Each number is 128 + 24 x the weight over its row's rms, rounded and kept within 0 to 255. Layers, rows and columns count from 0. Numbers have three digits each. The size before them is the row's rms in percent of the matrix's.

# layer 6 MLP up, 384x96, rms 0.326, rows 328-342, columns 0-95
105:127143127126131119095122120105110098128147149104140118157141097143113165131134135117184126175127120126139078126147108098132089141121136144167139109145149103147148127150125137134133117125086099152166101129157116136128119112116103112110178157166148134154137100207113093143066127083153114139
092:109138138089104111135130130139154157127138111108083121152142124137144134069154093113153115146160158094110122138116139141148063171166144118162100128158105150161140188111107122145087135135131108150145128148087106109107174128151116179107134111125157149160139142135134108150103128118157111130
091:137098159186145141120140135143152111165109141139148177099101113106132140132156160175122107122108123139091139111130135110149114108126166134169115079174117124109144051135116156120117120099146107095150134167101126158098119129096157123146147148119115098164111123168125107143126117127141132165
111:125106127141125079121076127142132101123107129118134145119062143097094140113140105158178121165166091164109129159140118120135145109127167130124168115159135123105151132121129156114176127113142194151129112147123079133109126133126156144119105097146123125121132146122155140104182116176106149117
127:118123161180146099122169128147127101154119146123143124118108119087076111140132123122103124147084136157170158129147134129169138103190110119140116133063159100116131123108120133071117103116171137138113140105126112141116147144109142137151144200130118148118129117108117118138132154141140179136
131:128107154136151158076114167142110122140127146102118151148156109076161118167100108109109169129158171157115111132099123121145077164179099147107132132108129133153129130130128123099104111120102118141117149160139108091157152153099169149103116144138133111137106116102123146130158078115145090097
027:142119136123149135130132114137109125131124140104151122098159146139063138136141058134128099108129139167156136100120138141127159105124164120116105080122161121146146098062071135113127111059152116151143110126110129114152099126148122137141151098132128093143093159150175109102136136107129122112
118:109144148121165162106080121102139127122172115111179122105132115088099118140134104188111096135154137148114082137096129189133098121140159139091145115124132126153136115122159130102126111117119113114108095139149127106138136116131045135158154109096119140184101128111134147137120135136139146124
106:134098137175165147156123108164159132120117113155117120092138126083139135172157110099138092136136180158172157080142136125105119120159121141139134122130131156136095091132137090120141173087109158153115128099149137124124087150174171115116153120115156142120159161127087126118146114141149133124
043:156121161177119135106176145126130114121128142127135144156164110078164140125113105113119167155120127151129153116109135090125133117121094131112138133142165149119063146126108106122125150055126161134104124166102091111140142075121125142103094085140127099099101090143115104132140125105126119106
029:117114152118151130076159126116129177144151125126134137055133136070111150154114099104120133132121163173156110093114129139109149125118127081085119114128123144140105126071106132128127134103105108127123059180112107131112145127171134137129125148154143121116166135140167124124137159120127147135
104:142117136145129117094143120112091125127145130160094097153126103091116187152175112168103117123101154134146102151137148113116146111080103149121108152126090132125140164105138099096154163115104151124146118125079164067141136123114077144146136132191118144127134136117134141135113111138098119158
112:134125096098148138114138152195072079103109139146116119125113093143140140126125127094118110138099110138135106148130147153122161139146133069131134117090128148131122122125154118097149128108199149138136090125163108116090157125157175118130128134131117179161112136136099155140098099156143138104
099:122120152114134133131118112130124155103133121119069072111186091102125111159132105143129107128094151140130072122147149112060117169184166155117146098123149119141152155106125144112112115096087095146124139098118135129114120100148098114135144116097154137125136121145108152091121113111167148136
108:130085204172116133138153083121130136153154107123117126094139125121123136161114127129132130111143090154151125158130111142105123149134141163164147119142151140125141143126148135115107113109121150086129156096160139082142107104117097089112124086087130151139114115132123085138112213127122108102
# layer 6 MLP down (transposed), 384x96, rms 0.322, rows 328-341, columns 0-95
102:140126101099091120146134124136134094093120150157143100124071131150134098131148132132128114168183140135150136083164094141119116114100147138118155103154134147088120164161121129115061169107112088134115128116147152135136144099079120157132122134128135128141128161124168154092146115147146133178
094:139152119099116137139128123153116124107107116141124066151118102106125152177081112133112107124088107177137130125164130127114131148153137127101127127128110120089152150113115141146108094112073116158103114137164136161149117116143126067147103119071111166122116146150115055155136152128132135132
081:114126119137110136155123152139104166152127145117115099090123128149111126107115132141116147081106178144150125124144063083089139110164109147116120115154122060115119118099122111129130109134132160095117117122155153121124167124123078158077162160116099140129112131117101171094132131147089127106
121:146184134123119088130148101118120124138148105153111159080096123196156145142142142113135113134136131124161118095134118137142096053122161123115150150114109134147148163125123134108113085114080140146163088111074148142126085152117139138108103137119122112147142131154140148114146130143164119162
135:123161123115129138088153132140089105177128094142129097108151091161119156155099102098104152115166132165109119155191131102149130115105117077144125172154125121142114125103108131112132121145137078127174129159159140129126131057119116126161132137161133124123141126167128138109119131116109161144
130:126168129129157156147087111120113144158140126148112127150089128143111095123075069105098191151120128119171135135119135151169145105131102147089087117105135117146089082152156151124136107136122111126144151151098127148146130100130160153103166162106109106106102139105101123132115127098155119124
025:143153124107128111126108105118118135127180120152127136153136132116139140119156114115129188134121133123120124146131122130143088099106139121154133138098135107106124140132127127120184117083156161124122122111137146147150221163127138105153165150101179104056154125147138114135168129100143122089
102:115112104191140118143097083115169102127139162124135097177165147105164160161127115121128134160128174147178095146111153138114176166138124121107096145123127127105148130127092155121133136114135108129112133155130142114147071119134126105134175136130149092113106126128098101113103076116131138134
101:109173131088159146139155108099110125135103119128139128146141144120193159092135117087113118117112144106096116114098173135141125114140161135140137060127101115089152110105114100139137130117088130131119095102117121138153125121123148152126118124093146171148144147107117112096096123122080124059
050:072128103085132144129121120114131100140098115126086135141098135150087115105159086104122181109122099116138127149115165127161084100152111129125135127137113084118131126138118115143156095138137137123148134124095098112133124069128131154141135125103126188096140132120095173079083131134143162144
019:178121118127136150129123106122102133203122124131137122138115123138142066119114142114154134121129129101116120139138140163133113106116107173123153120132121126134139121148150112138187133123142165129157145205189117137124111127151126143101142111115045137100082107139124140156144118124140154129
103:074099118115153114097107155124140169115139155139111125153111142164139138170108126116086148128177099112165116115126111104103126092121159112139163169134120159106151107161087149118103152118125091138151128113141163140112202158128084125139106119145115127128121098135168114113129149134093117112
113:129159123103171106116140102086137139159142131139131113085110111122133081099144127137096098094116154096130128132120113115138098106105147124113110163132151129069137099148136133117130105101132127053120116148133124154079136093093123129122093096093112083120118112124152195142111119120106133150
090:103154125098104128176118089134139142119165129082143157092106140149138085110130122093149125142065160093151124186106138116173072118121102095148085164127130167118131171105108127109128151155117100106126154146129113134126133119149127144102107148135117139127115139130131114120144122117172144161